Part of a small language model's weights: 2 heads of 32 (1 for keys and values), 0.872M parameters.
Each number is 500 + 40 x the weight over its row's rms, rounded and kept within 0 to 999. Layers, rows and columns count from 0. Numbers have three digits each. The size before them is the row's rms in percent of the matrix's.

# q: layer 6 attention query, 64x64, rms 0.0644, rows 0-63, columns 0-63
# k: layer 6 attention key, 32x64, rms 0.072, rows 0-31, columns 0-63
# v: layer 6 attention value, 32x64, rms 0.0452, rows 0-31, columns 0-63
# o: layer 6 attention output (transposed), 64x64, rms 0.077, rows 0-63, columns 0-63
# gate: layer 6 MLP gate, 192x64, rms 0.109, rows 0-2, columns 0-63
# up: layer 6 MLP up, 192x64, rms 0.108, rows 0-2, columns 0-63
# down: layer 6 MLP down (transposed), 192x64, rms 0.0979, rows 0-1, columns 0-63
q0 134:465490443548462541560463513460512476515559455417447490542496549508480452511445506502561523526507501474512477474546472489506511405488506466529581418512484516564487438434543469482507541436537533
q32 098:426390521501477519523452461523478511530457545462481533494533530473385458488539510461491510481479510556541462511519455436531542525483498507493535565474582514448488530459540526461555453502544451
k0 088:521536526506455510502527483474514497604470545473521504521565506465463543475457437415541524586451466493468532562480464550591537476520542440559520484525538515554487497474507547542529460481540511
q1 069:543475522534494570543533537468515514483478523451559549465535556545455439479559517507500480510538528427511497457533498479487406502479430487549526522536491547522505548511556559482492498457474378
q33 072:531490464504529513476443492504443484545536544425496497533555577554470450482554528505433498563542480468560514484505563465492477459464478528533498472504576510512550513519539473447615445522535518
k1 100:504505494526484464557496451446535487547523508466526545533621528535484476471420500501515513541446561512458455564507491578553439493489560517522546421538559548526490494490518532537509485545524461
q2 109:559461548431524472529506537555503493488459479496460516480455523530523555467523582564504531567534598501573541500493590480456503502545546506421488514536494552446528565517479526509501469496474513
q34 090:553566514531508494469520589497442544460519511564476444483482435578521509530476547541544530539543440472440526505458599514446484462520468501514450488547452494527513526550520476512508522524497579
k2 095:486467492456559478418498492502491493436530490585543525577440455509499498505518510553456485465421515557459459460515499427463500565470463531511455464471515436420523497556523436460471508508498515
q3 094:490501495533438546509516510478473519510534464587484464429533578517448493549454481479494488517571492503415486497571495514544524450509473477502572435512503484587448544462493405499461544483493489
q35 073:460504547455566488468566485487459440513439542555499483444572495477507499549455472499463436456488506506453513592546446531503482563454509505541421526549497518526465536519497467434464542544461502
k3 096:530406478454516473519468564549532535482483539525428484483416510476473560503511507514486568469602511555534573461522525469448558477549507509419475515461458512457483513494465491488563528489494493
q4 105:504471475501476502516516444433494516495508554511457442463493568533517519511483436515472479515487565486474440466591540568566413508527473410421475447501516510526434533492499464500481466463534459
q36 091:447432436467507459503506417464501485551483543514510515499513513534475446506520434433503466409506556540484468485539508528534517466522437435472528501468532528426436503418448496493516432499491455
k4 110:516569472470515419556468502492534497589459510475558530529546525489460543488435427469489441485471477501445568562485466517528515511514475479522544387455492474490517482458472511477495428539538507
q5 100:488405514442543461531461493588505464458440440434457545535522522500494483520523507535499537565522525541573543514509502508493610554507558560454502535498490505447493515477468506479561469482514465
q37 102:487507430521493502549448527540488554468531537467467516529443539482482443492514498467552551535573440478504502483496581537487555463533530500463526469448517472507495456405490392539538472438461517
k5 100:485452456504502510497506415513461521512466562519476491452559502520448486505549447574578471490526464521457485511410498532488454427480441434503536512536479522529545555490446487550509473543587481
q6 078:477452528505535524461494454468469503495391525543542555499492485495436498529535454517516522524497484516531473534473476494522569515514500593476513490501445526387563437487410573527543529492517483
q38 107:467556443545556467481446493470509489484530525534460479500439440508533491470502519479539573497603483450393545473519541479518519486480485513449516538455461465514533492541611493528468507543506548
k6 108:489550470501551461465509575515476476483532446552555494508483468485499545504490500529431439425485449566452483450475532421461461568498450537550460467468476463461511476508443511486526521605518507
q7 098:547537451607498472526457517510560459489447566543540466467460465510577465439470434508458543538461484479511506497518532490517416500525484468398507519543511530492478529515545438465494476485465534
q39 102:515543420473528440488493486479542483534509545506430407461488490537568471548530531525503501470520511478495449488537552527499444466511493410474477489499463585479442524494495485472375506490465532
k7 098:480500476549500399403431495469459495444578486508475457534457440486540523503530546520553502498471509493485536457489528506594463528490556527417499460491484464544498539471499494495462562487434526
q8 086:462534424543470510542556466474471492441480499530487532503546488507498541545428513504426531464505494502503549539501559528533515416512513497525512464500474457510450435444419509507593511401503541
q40 101:502510454499467468509501444462457489470498511610530438476539513522439514447462485441481512437533494472445530560483465524514519447525526468537460495564505498549480466549561478443545519511612536
k8 106:444502465452467462450466522519482551554436471509507415447460466566462479426447504541465539477517467525458555485539462519547539573532509514560498447494481483448440512459533478426507455509493516
q9 094:477447538559476487553465486496509456481505496555468537430499484524486521519500459486495590461505434511483523519484571527460544466475596527464614478478466462462510451424523535535511485468562476
q41 118:419501468513544481494479473502415474484480511471504524538496463525520513524473481470498547433565462409518533542526584554523576470480570431514539512527551522520511474553471519565493449487554461
k9 092:496466510448505500518517534515440528503472616555508482477453568572461466514497539487492510503431477453476459544530514539498482470428497477518518522497456511519498538515605515396506512564559474
q10 086:495462487520443519555510490415458496535585517521456479470485534541463535488463486433494451537481550437415454433592501527502549497458452465520529483460568539501488489500523456485483538441516536
q42 077:565490516484469467424576513561518452590411544476511423527462507570515502515479521549565440437475547517494511501478492551510531486516454498515506504458529510471500496481467447505546447522426469
k10 095:522460495537454488446494469497492512597477531502487467457463423498501525544506425442507481474530522558523553445486411476495444413467418484445545511463514445530446487495514494512530522548536471
q11 087:506504470553463465558508533585474445499463550556511478540531483500484454453502487407491546502468415533534466435464445435513506479486519445542517500511550473567475436458468484488478526525453566
q43 107:467501562474508538519458513515531447468470506459494554493461553470511487531473511457524520575486548421497508480554538516547489546462554429422510477460466501576503442457488479523466551437440423
k11 104:444479558532425529499549512466510547481541490545531469456444563525533508423575531538503467522505471403538439480460575485475507506510541503483423480471518464455537525454483509525484478567530462
q12 092:504553507518476556547533551530469484448509512541481392543583548536476460491465408484529501505442528493503410563603457523517487504487459535490517465478517524510460448471466487473518535513499525
q44 098:418448484535501451541535499462519546474482546502546463490511533515531468525478412430457511508535491486519520509561611551556481437523514430485493435462490552505468540502467467559459453500524521
k12 098:483485494457444450516411488530424499449500456500446481476522460456526503535523519508494531450436475550414419479499526449457515454554490472458437508461458506421465502451524488497533508454522565
q13 096:385469519554468593567508494436478499471490432482494530504517504472463501489491441461467514482532482528555517514445456511528522544466475538527546570524510512508481513563462551439507549445458430
q45 111:457492450500492533487406440450506463485500548513545536468446499503512545497504516544441561572499490460538451488498509450519583507478506487499538511447438456442525493510514503540522543502600593
k13 105:459508514575523517417478429549452478468499532446488507491508539488439522518524518495444522425552517552522393480473551512477534506487472508547454547504553431431541513457501500504514527497577465
q14 086:456455531490461523487546491522552491500492454467482594473535500503500476465523565462437513558461584624520487435481456550492507476536563471490506539511536535515488516526438476559503498428474496
q46 109:446440500467498480468513470538495433458483462508502534465548528440460468419548497452447439444469581499511482524547485482519445525463498481460445498480491500481480445488398488533425481511486421
k14 099:493503509517469523503517550468467488479494471474522618532574470478527471536480577492500517484539516498500465496545556593519442504477596512396390500497531496529472507478473485529480490538515528
q15 101:517521483543533515490494536528525429466453486476480517516525491481498442504541554581516477489466493511526502572438523431393558489531533599490488557488472561459515560558465520552512501561513485
q47 113:445495511557496503544491491527548511421502532420482544548434491486488489472585557509507477562440480480552487426516472465487470524508465538513451583484487556530467485518571485508425510496441452
k15 105:462531491418466511459519435526466457513429531596515559447439473489540513474469499486536418478556547461525433470491534526460486411517556532504472535483479542532538498497465535515518505560511525
q16 102:493510520454487509435545589517428507483503425460606491464528471504450564500451563492466499490480464453426539508496485565499527518447528499467460497515533429536512523443487452463538530542540487
q48 097:533592545610483510498450498470469546469504496488542519501537485446445518496504471536478415487482435445501467495463489448510520411529493474445487418466476489552499443559515508547471532534472514
k16 094:459543510560437455542577446493440467569434499485523481516531553476491517491484476551478546454477519500556537534464516511500451491420489477510528554514455536428485439493495513472517408469425514
q17 093:493479459501463471553524477431527453566553437518488483505605534504459565519470441493480535468557512549473457502522457444518524455515499453508519465457580506538498482420489405495483488490456494
q49 113:503505519447424444496460487458524446474487515487532557537543498461462557535466479596503483502500497537477484539468426530514524528513490526553545493448547551494531541487414549475575433484490420
k17 111:474501456492503460495484537412513510549518546523480428501452481476485516542539471523464523540532546497518555446563484458466556560540440551522468527512490523461472494511495617447518537527459593
q18 101:507506435502475514525517520458532543491459526415532437461524476462450538540457484439533477517442494551469461496449489451550481423503449522570556460532542561560431508496478488480498497434439516
q50 101:450508398433505527460539510502467461581464517514471526480528498528510520491488454460570503473526587489475499553532484507546472507484499433589519450476553538461505473475489483398532452460519464
k18 083:503539529478574523485499470493505504482384510517520589468476400490454483503460466569482522511463472460552564420492497467488569463536516512528446524520507522527504560521488521496578460462500464
q19 088:488484508495484541504410558424470458483521493449551528478445523578458475502425530499515474464505461497453573487481476524457528485515539544542518482492500428529530554456560452584508517438508442
q51 107:467460464580551513464430515529448516540516514481485478496498514478452438569476462560542478538465530502477550495529429590510575554501558569466546468478468477527507568473509430508484483476481484
k19 111:494432496484571473503572559500474458468546471536478534470440447513502549507552542539443543528559506496477460497479500469444459552481449509428447478493446442500520566452493508484463506475563578
q20 094:505579529583423487450517479481529487491537512478515486492513528469531536535485492544508487556486529407507557513544469553556450488445473385534493435480457501545471504543484429470519532486490549
q52 110:475523498451497465522568519535497485469470545461500437463528560485461507472454478502484513448540474547540508468547477488535587405462565491533449525448508458451422534439433493431519472506517480
k20 108:539458537487532504423540526535494476364509515562510433540497484558516486433519495499400459491496509483509479487494555466505506526473561546431492553509460537460520492553475493537459529515439501
q21 104:446475491470552454466526502548441561437470587510587490501485491494491550512558555554508564588532502546518486508511493492441478514468511555490532497460525540492516556521560513496453505549414491
q53 091:509489486513520456444555471514481497418558471580506491516474491623578500482501505564496464504493493540484440565476543505465452508508556523515426435469476534497568527529484484518457500528561525
k21 096:499500588533499531522472549473514518558495518497534497414563464498468393476472479439423489582495513458482510439511473541525513486421483498469525484538502474491473535515529565547494457565552533
q22 095:475476569471521488515504518514493510455437511513507529528514455505506474472488490500433521444501441503491500507391493440420521534513473578469428553541514435450538459546399481489457463555492498
q54 116:468543532452493502425549535521512465553422556546538505457469507480521542485460465496442578463510536486484495470464561502528555543523487517510493531444500405460559510513401488480458535493440491
k22 120:547546486507467456527530469450529523483484469468488501489578540575463531440426463509490517511537527536525544471510485535577486503580488500522542423553496543511543494482454571520611505484520546
q23 087:514465563499545457503473447486554471468453519505553503501533529464522487511513499441566504438498516438424526552503531493522545547561570473507529576557473610477553494471476521457445485510460481
q55 115:483549448487506536530485474461443515458570543557548515531500522500507491562432448524503550538501468397551486456483488535548458452458551517480429468474492478565589530506531519534476507492433503
k23 104:475499460545425438460429505536463476574483513454494514462534561455483507460493460522473485564500518506452512512498453471533523474576418465476487497565526572541472556480542545488499483474450418
q24 107:524472517593509460521553455447488509555532431511531493464489526493407525456540512495468445468444514539516490538479452497461481435508414493517518485511510482475524424508582549514584507515534448
q56 105:460459452537486553523535413507449477551522459537472486485436477486478487511558483459426479438533503541494529468463484572465482494524571499547488512519495412528580526467476551484519422526549484
k24 100:546450511506510547458552504508501491483495468489506540446505489478469466491408550510528504459471579493514472473409452397490443503554520586522482544556492480490520503533472543458414532473545473
q25 096:482524460484460530479447544436421581492551524485503452505452460515459512398485509534416478512514517500501441514466481497495539547508532504454482578436515438550519460558495559548508490540477478
q57 098:463520476469513535461487511484461520459453494471537560538488533428531488527492513528632464498461503515523433524408482524505491451510528446529457511540567493506587484538525565573452519509499490
k25 091:539505471466495523531459468475400514501549507561458480499533448508408474521484495526435546490517478495510475408504430524486423513518519479540437426467478492501443528520525530512427506447481435
q26 092:455493549507492470482493527522485451493466471477508494558488419556549447451523457485489513471490438467477559505528498557497498459569421542445469545471438428480486485572453465412490457518451494
q58 119:589527492512559488495472491509488562539510480459509511457460453521549483483536567589542456534417444495520538485449528473432475431491523524548544525533539474565524538546570499494508434497513498
k26 091:535484477500522515423540540486455568524496530478443416480464503535522561570529451478493511430443476543484508577579425485513541489508523543537504522501534447512447576521493497494479483452556478
q27 106:555512558490508465499522523531560542510519499502568566553469458492534493559465430493536500480499482515443496524480470580439476521526551572495484569544406501511466470518585518495550558513547505
q59 110:488530541504508536489493510478512483516463573499520517485460448436502508542558460501536503447446456529480405560395433458444463521540503547475448558524508522493530503530549507542512538591480469
k27 098:474460478484470474513550537554589531498482500486537450515566448404455534559479523601466470438500436515495516450458479467510426492460471554525518437489464466535490513509506518435473480493534507
q28 101:497578513550465419491501498551466513460465480560503541519428520492513475507491534485533478461412531541613503526536554525489591428495523466491489514466475505495516498494553402496481471518469524
q60 097:485526484473557452443472477480507549467546497489519480449519488505511515568529511479611557503494486389414423531561531456481525495577480481515496535485481504494545486530502418476518455500464471
k28 087:546551440473473499528515454529540535550498511500554475450497533489550522548480418505522475548443498512395525476420501599479522539515468486438469522509520552467498484475544534530483455499585516
q29 100:563575547517527513481502497517506467474491525525537546469515512484500555495440576531475504474495479471553472532394485425426459488494491577479466484527537529476518555546403568532537496543489496
q61 111:502635482526497546522475544469517440464516515449430536514512431505504481526450512549495545499547507575478456554458477540471472440549516489486509553556516533506531499532527487556544447484540564
k29 100:502456478538494432536509575471516459504449501461442521528534491513453532494511391469560540540505444474468464524432452511470530452453571575517543444500483501462506487495534573444473528533511471
q30 098:491492496481473541567456456526591544514510508458496398515517486464568560456533476466486504504526476444492501464527510432451532405459495516535544480461555525510502485484566493430507477414512511
q62 114:443514532546542514534444444452520557558553527446494504513581492425563514476464481474489473513483605520504456485535475513500558474525536518465533575441490477496490555472504557540503524454435490
k30 099:495508482472501576435456554545502490433568448546470533444428537492529514591542450531545516543514481534582440462493543524516462566451479490514479503527445478477540475551467472520477505479465482
q31 099:554573480555499547479493490519513489449499467485566563494470566503448486466474479422515514525524505483453502524609470494512574552520501533433480488494470409460480481539513463464523573452525535
q63 104:473428452452523460560504473472511494504432467456516558488538508554471496481459518504488502431546535544494389487525452479473529572484498481514490460556415455460527488484449519537511466493594499
k31 098:555494464510512469515520437491536509475436510499431486481569564440471499536481503435509491489576515457506513437509593470504498532401526401540444462479499492525527512493441500472443506544507488
v0 109:420524487499497609487511455522519461486464453548449549430458527423506508606442450522503504470475488537535481488491495475561541489529457524507481481508506543512494533457452526570559550453523497
o0 103:521533397539566498443503562421499613539510520462474520506496504565528502534555498502581525504464469555473574495506515517550529521514528433499538499497502474492473511462417488521460523457514493
o32 115:504528554445447494554512491544494477534504446506494385434454504498504552486520514483466528464475519467495440546579558475473522451522471559454514513487589528499476454486599507475551482472464493
v1 101:432495455505519486509486542415485621456479534542526530482517533502485424467500476450516500476485604531525486539546497521482494551439537433564445489474536476521479438503545490495466437512515492
o1 104:465503515525422524525461516454518501483500480477521520474472576463565520479451539510483427511559470460480500491421536578465498512547464518424543555449456467450516462564419529514487450530455510
o33 099:527489451451491488465501511451456524515458485531492553530476399527488490551523501459497426505464470457500485468466473496563498491527499563564504392505535531534514573455505544498513565404454529
v2 097:524524473461496519520549582535470546494479495490508441509557444491471445517511475462415460451489425468507484459437546491469514515497539505510482446541407493551471535553567546452539432533488460
o2 117:488427506433449520531508488524547394475473479511442466446524460561526489513530480494531559547450438545521504510497423435520471501479533528505526505487594553482462502439529443486545500542484464
o34 107:487491504488537450448484526494504607555522491480572578541463464468422561501550486526449431446586545459501454488499547508523520557495457494498499422461515492522555536514502543501478513483480471
v3 081:555506451457493441547491506495444564424533515505479473482559528476525483505493454491443522435527483489413465437476493492460536498481489408477492500477449549511448486476414504508493582518476424
o3 102:504502506464502496521586489581532490534483476579521474530512474446502555505499473569495477523474461496554527546495503551427505433445502566426519535537459486468505536480463575600507492548510544
o35 087:496502551518527517442463557439478522489476472469535568482512527537568507462528605427494542453555554498500489522456531454545504524538510549526523486459588447502516477505579508488537466486451441
v4 109:467515456526471427456526468493464474579558502538503514462485485453433447458570551484450493482553509485466549458553546544483576470507572497467520519417537480492480529446458467516504493468519570
o4 106:510506468493512501544504489501496540528469612546503448558480522513558508463411493494457542540517557450524447495470530582471414490552493529500451443495465504533568503487480516440551445549478524
o36 112:556484447541462490487506555435535448550558463472505523462499454535478577578537491503525474504528507503466481548510509528470535503526435509506513636438503463445548559503495569473519460496510499
v5 084:553527465534514555550476489516479509522470550529536505516475506537464520527498520583524510485565566545457504494477492579463499507523433538551543531645486417469504519493461480490506532445499545
o5 094:465423528468541463473481539478535555480506461506430479474497515482589548525447461481474491547431485458494471536416467482542457543524462454505543493539495437562527508503536531551593540534525513
o37 085:423567400506489545505502454543494523490457522471584496473506480505422528500492518544515491503508531620485504476568499527468561491456525526488492498514412486465483471509509464483488439507556571
v6 102:514531448435539497508512501541468529478569523436501528452542492505500515490499445528548428496586395529448479486466515511486567539487467469527513562436471550499458529503546448528431442499463482
o6 099:576441556498503496472557420477447486539471518512505517451488523437512535464545529546465490444466557507512452541463450568481495530508537574496504484519461517507537420546501558494491496543442415
o38 104:465472509429487494502489531471575464498468447502572548480482477485475477476586468534554473515507504555436472504563539420499587508482442505504487512422531482419519455482549500563527542478505480
v7 107:550453526522460482532527478522519535491547523483550475578455489455538508490536558560586491533485509468529566517512534509537499536499498452497469451501507540459578592508541404509532439523455446
o7 085:503524485500411441539517436512474471527487598487460547490457516502526455497478529497466563524503530486520499530556494477450537472485511557484471470369537565526563504523554523506473554553474461
o39 114:466462567523581498501549476551495454480496454432465482542559444499497487572464505483547430526410451512548558507507453505467529455469538526504523518491478467482424474508502456433451487487435488
v8 099:569434473487525459476548487484554451560494554536518528399486528474474476504487495514474374477563429501546497457477481527491540544493469490449467475521504515556475430457512507501440537463509486
o8 102:483512552463485425489504503521514492444426553560508550475543497488491474465520456569519552444427441538482425528495478488452520481476494454541490557496537525458536474458462540477527507499607564
o40 093:535517402484441562536556472417456507546556508509546435474511504480492585490519456496549525485520556483467547549548480471495541516570455506460466441472479475517509492487483533500550472413471498
v9 092:467551548578489599477503528416482499462536529423453496455491577521516524509490536515488486558493487455531470426556490569475525502495468531425558516514490443431539474507510492507530476469547506
o9 108:537545483551510513482456440463451476522524575472489518484549495536465525600494490506511480495519490399512533527459562495476421529581578470513479445549523456510540545501511513516503482549573530
o41 088:479509503491429534468534461531531500406548455474509490482559475428469513456545492515481502528469527526498466482502394545533506507405497551456560513460545573519463462513562432482484545475508502
v10 102:523521499527525515508495482497452528521575532472453475476543509393485490538490461504511463480500492543529490478444481501505512476497580486507425564518432588537490519581437555542450554448438518
o10 088:527461511471516526469550541531552448514468536465448520546482438478557484535499498542531527419529473460539521532456504529530534513465480496532587495599457510558493553522478496461444591446455504
o42 115:532514551487415541553543499477518529505468464512550548483459572468463527486496490448474527478427486559507414551494474463499494465591578507496520531458488500450545421517517538499537487515466430
v11 089:464565486513529451521480534534577496508472490479511535531550446476509391512510469582559520442437531553457537490483465485486467550549537528520548457473472508473550473521494494524521582548534565
o11 089:480440469556498456463450491550468521430484487449488493485492514436445421476503466491520445521426510544467522513514438571510498495511474452576515444550540460513552510552511442536463564484457451
o43 105:483485530436566504445530531494544486614476514543493464490447483589548503483472510495443507467516558437566466483452446492486516527495479511492545475504431504481448522450471440434533516555482546
v12 103:522469450452489516519578492564400434490506571451516531476518500542537462572464524501498424526471515485520478627489487495546506540538450520482477566473511494532442517487503463497533476475499454
o12 087:529554507468554526470479487461502518484475525486449552464554470501537461532422448501462532605483488563488548440453515426519557452511463499507560574504529475541526472515488492449431488460451527
o44 099:449493497467453550563558519451535441434461470540461452493516511592536446505536462494492485484610487502485477554534544446483530504490448524462417541465529550551496477504472506521514533498479445
v13 107:513513496559496420529506491478452520524541510465476479505480513474517551433485436515535530453544481530463466515522558477454436524534466471407462473473503483502512499446492552575539416533463607
o13 092:549433485514458528471538499482532523507551512476563535465436540468495598497545583498460514541547470515533527510492546429442462488486525506431566500534398539443535516506540494499521485516528462
o45 102:544511503510588448549501536499539495574506481427505516541535492443540507513447527523556489498554573464457550532505420531499552507477493533435466592538503494506475548468475504572529514534461550
v14 098:491487493489493526530509467483498526538517474470406470487493484526524410444490492498482482549473443503552431515482512447550568508499525480450449495542505483538480401390476431462553519447457486
o14 084:475549459547503524501524482488519532490536525540514490497568585574424539506515499505503523420536512469477454475504554470428520488471472498499488476394502468560506570475479443460438582502536484
o46 102:504565481446502505495501512444493446479460472555518565518440458527580479456487539532506521523537473506526446530539501470582486525541517464395463526496448536480576516481498506532458472435431555
v15 103:460548480503415516494449522504496537486455446528485546478545511535465563444482455444526551503550512628510471433525515441526440502511546593501481527464479533508531531515483514516491554465464482
o15 109:474455481493457484459540476479558502595511488402528551527515505515492517475513514425559530511569529450505581475496509528482486438483458440514485476533404508530543498596521500535505531532516530
o47 109:510472549496569468517434544460475557424521472547530465506491531458523588494545505573482509426484501560533496517493616511498467524521546538525514491476448481450469527459521532490511569535529451
v16 099:396516441425487468553473506528478519533432547506441510496489529484523508522473529474503472538453544432572488480533546470444527377567496516475501456453460492515445494529503519475459539509517505
o16 087:563542471544444511551504464459491389510478520537486482488490448534508524488429541502435439567511473456556485470449519444490507525532504444511509538429494523519510544546528461491570434463530543
o48 107:490443548439500454523513599540480505513516557601509490485499503518519432434486516405497552429494512550481476526519538507524517479476434503481517436517533484475500507482503504436577514577512474
v17 087:442438501485515475506480453462505536532477548458444526475582512556506442485561521449520499569520534429486536461528573524556467530547496437495541435472485496467540488536498544469491400504465488
o17 101:501599460523454499476567523430518471450496563522531481520521496488504528463475500466407505495531522418577467495541538567530461513500514451512410527430452471476489522448511521449498473524462491
o49 097:463416595445543520488449495496488462512446432515466498519529522459526539486473474545531483517514503480523509476440468463423568513511488593483495429519577478539530537524434554488483553496484523
v18 103:581530390510518447496558447508448522559528493479498539448469555525510467522538510513533469557513502513474569449418448529443505520552463455490485543453467503505566477520518453463501480560517517
o18 090:475464515437516537507583460497489431506475534527469477445526443546533447536484481522528485507443477527463446506459421541474487512524453584548505509551500468493499483601444588478502479554490518
o50 099:512508494526527442477519436531498487453473576463526538426568524465539514515451560495509532520512504501525433482521463527380526540478519570433457525455497547487506528450503558482545528470517567
v19 098:519523476464497467481527438572521536513548469474477496515463525538448536527464527430487534476503592479466494422554500539497448429561512468470504419498457499418553554448531488537472509464511455
o19 093:549552482512447480489585538552432494470515572587582503489539495553477530430526435548487468570493462506487502471520547454446452509493529458466480505482510558466505460489495487515423507486474545
o51 101:465495506515559484477499560556508476491468458525459496497514546504450553555491537511485591509460490579529511481511539545489557430499558567549526538568505480496479598504532532457573491563536503
v20 090:475503423473535470482597505555465449461458537504510389571556500513492572520471494553493513507502499523494506533435483566520444517535563521529522522507491488434500478554528449501472572490456476
o20 087:494427517528517486561537512564523487515463514492448567512428547396526411580497543491525516493422506511502541451521450451489503462478463550509552514424517511515551482510501501521535464469484452
o52 105:477525457504532547377479475478474502444546472510512448477553509551437544489554473504426549487536485553472459511503474535508543501511494466456490546597527527491498542538485540494443493601509481
v21 093:455438512523463556438504511476471475454494491520509501543561514432495492549458427476559494467561460463490477483508513402522555503410416496500528558512541467483496493451473510429457491461509546
o21 087:535547489552540492476476561505479496514477493522498481507469477372541460495523515523450445485540425441447467563496458519494526505491540477491578507514431535517494509485420464529410537537443502
o53 095:492542509512457530542472483392485524456526456432489478473515522532489560493513483501536417481499555458484536462585600517545524503498494484478420471493533528495458456517593508542528475524528453
v22 117:489512599548413503493440475507546507487512555532557514512434484528489457455445524489461523549492516463467462506524530488554491543492543524508528550553572540513475447459531505456523559513544601
o22 095:538569426533430526529502473466477522479456549563485413536469535490525467471504493470496545482501521532503550497520565502503492493537459396542495574509457449458480461498534487429533434500492565
o54 116:497570468556536468464501488527552580534566511416488540554512456516451490486477489531515475483531442498489492497480518464477437497504522435443502489508411468490459469492514438517387502454477562
v23 106:431531540528483536504498575563512548452490531521450520552538492436512549461561504452464465549489527514452538525516477518481476514470450493575525435516538428506630550505490523490498509492523464
o23 090:521523480447512495540486523542521531537475517444475468492507436551514493472553586492512543515480424445518499491429529481528405506488446476483523488576535548550478636483509462488534476482496508
o55 112:536424530527624500443436475447409503483498495510467507508535498504464468561501482550516412544439500529469580503484490502516554473530550494514494433556489462478498460476503544493506541506492456
v24 109:437534516493531470525405543511472485513470491559507514548573480520443528499515463454519503492455493447503422500538480535511507554531545584486518454589547557495536521507505570481492496599515478
o24 091:597503503513541496467495474459464562496569484540455461552495485516510502489485521498537492533509514473523514546570468427557515514485513413519537494469410507475516437448583487459453554471545560
o56 118:437447507522538456475482487504463565520483535523527547497467525497477490486563523491479464472528498489468486439426499565441454483544469447539510410566543450554570493494428478588523535528489490
v25 099:451424506440510549512447516537522433538475469480440452480486487520480491589590468532494479497519524442497445492491483474494409480465477428498537523514416530525533483459483457484425461466487521
o25 112:449456473496550461513510587552525486488546490524554484512473548452400468413470478494460442537576520482516487511499429468508489520448501426486464467497485506487489503425460463483500463578524545
o57 090:510477560461456551467537481515485459453483489508551504460536510534463513523540495423469517472422473483527465470556574416574599499490532505539507497488532509501505426484458515481522549403520481
v26 105:538550521457479477501452576520537538462562474497569509558497508427522537463571478471501477502513514472474518480506551492501532505503505434537536454450452446475518405506463524574610503537498509
o26 094:476493506473501599494567572555488468508488473580522500513477463456507578529508537442502515400507557491498461523442579545498460512469495549446548532543520438496467513467511455526532527538477506
o58 108:539411532537544487468491535500470508511564508441468493504505506521515463468543518544586479513489472453503591556526422526490481518495516451562516478456551494452481607498537529486456527457531436
v27 116:449493509485487495544503517441556515504562441504459552636515512544525529527479529485447463480480504460541548518504533455508466594434511519508524517594509531578511486489489482518520481459566493
o27 104:445534469565511478486442483531481560466485521452488466469507548545478501528516493482540477521458466550531515422559564556508554446541539491527548474559502490513444484449605498540514523429559524
o59 118:454473561549495473528516552426469433479503514452538633511523456453505502513460462467541424462539482474547527499506501441533472489491522436473477459445526537519524570504491558478455475500464477
v28 105:508499550500481544495560440520494474569489473521422480476455468584470436513481463507562471487497493481540505522542465438481483483469484559565506480487459523424439468535443443492432546461543439
o28 089:438433525495459561494460474483457516454501516469500485479516533499565485527512430477537529563546524549579516483645439526528556536527519535508510480442483508479431509519532460462472532493507516
o60 113:547547483501489491459507499512491499481514486610566462468482557593449495443486478506436514487475518435421473504552530517517546495556582466484465476475511436429500468495477486506546460526558537
v29 088:548494453506548451520473501503434462523509527441518502508540548568488479507500491591504521520582474479501559522597498449540519460468526465516447471495464543565564529570533482499506454577525468
o29 088:492473489505471441474549486484512542529511525485563455558497433454505527428483428461492541527490611556460471476541520497441493537562530512472439523399475504448532497513509462523536514541542539
o61 091:469478520482495499453529449513523450459460544436456531420533516515506473526481502529520410462519570566475503512505430514480477490465479496513516433523529592498490439514458531502485479572485386
v30 090:501466527486532485535503569494548405482604443509537557551548537533519471462522493486523511510479571453502492497472534470545517519501541550598518424478533457552490508541484477439463457500521544
o30 092:471510443547452517443471554508474529497436384539518500578508490446480496433510445480469533482461462510471548451478509455539498441511522435570520544509498502516463515515487481482500514493387466
o62 092:497439476519528456538524459441515470497520524546486545461590531498556436558498482480512428530504510484502534508542394559512501514516486445504515471399568443530542549486477538465491471530533529
v31 099:436600468505537440486433529467550565521472532471492453540515518516608481495478475501503498463514486490527470533512506562506503480531572491474463520489509533493570498569433539463459419448527484
o31 101:529470492485465511505487505428425541557467489488517515476416474499505545557530476504463510458525509458498465588542430526504505524590406538448473529493449445497471569498524501559494482430514510
o63 102:449509516490537462455542498494532512509504541475525567492491505497471428499522486451530551458505449536506418492444503503471545552406494477520533487559503521575549475456456572393525486501456442
gate0 106:459509409460502556417464492504474516502501513518507522537527410483466510534461517507523511562502501463562476502474435431536506486522577469440503500564509539498466513465544539568443569574475492
up0 106:511514564512535454516489506489423539471493454426463480424481464499440435476504486494504466458503588502432576497424493539499472527438488503498544556553529493526513588487493467501495509480447436
down0 107:497483472460448503451534507501423500463554483525479536464536509521467543524466505523481444392481532463552446541469516472504546513522565579472531555517468542474558509501540504453490547462391521
gate1 105:524489493468469496512513461485553594462504521543495569480513514478547516531515502491529570563516455524448482472485445443485514495544550426543509505475522398489559485477543448414414524508461486
up1 094:462508567525546578534565512468400531466523482552473519554509551488443477522468473561531434526537475511514500479475468474508493494452489460512484524483427496477551432457445544464522554556478436
down1 095:436501484453443554531513541513524565436487499586543435534498435502518543544579515504442503557529464542472484530501514514485476517530545490448522471501462488453544549475508484393484528494478428
gate2 090:426478491490515504486492486486461453451491570570515530486409503517452437469501528466464555542481490522550574508518499467528496488558483614495498552511505464432491445501452466509510529561463432
up2 125:489488482506503554463443476517458575554480483424487486531500540536507531521513440513539612430446537486413476554528504477448552549448509450529450482462500481517504478426512492513524559483539493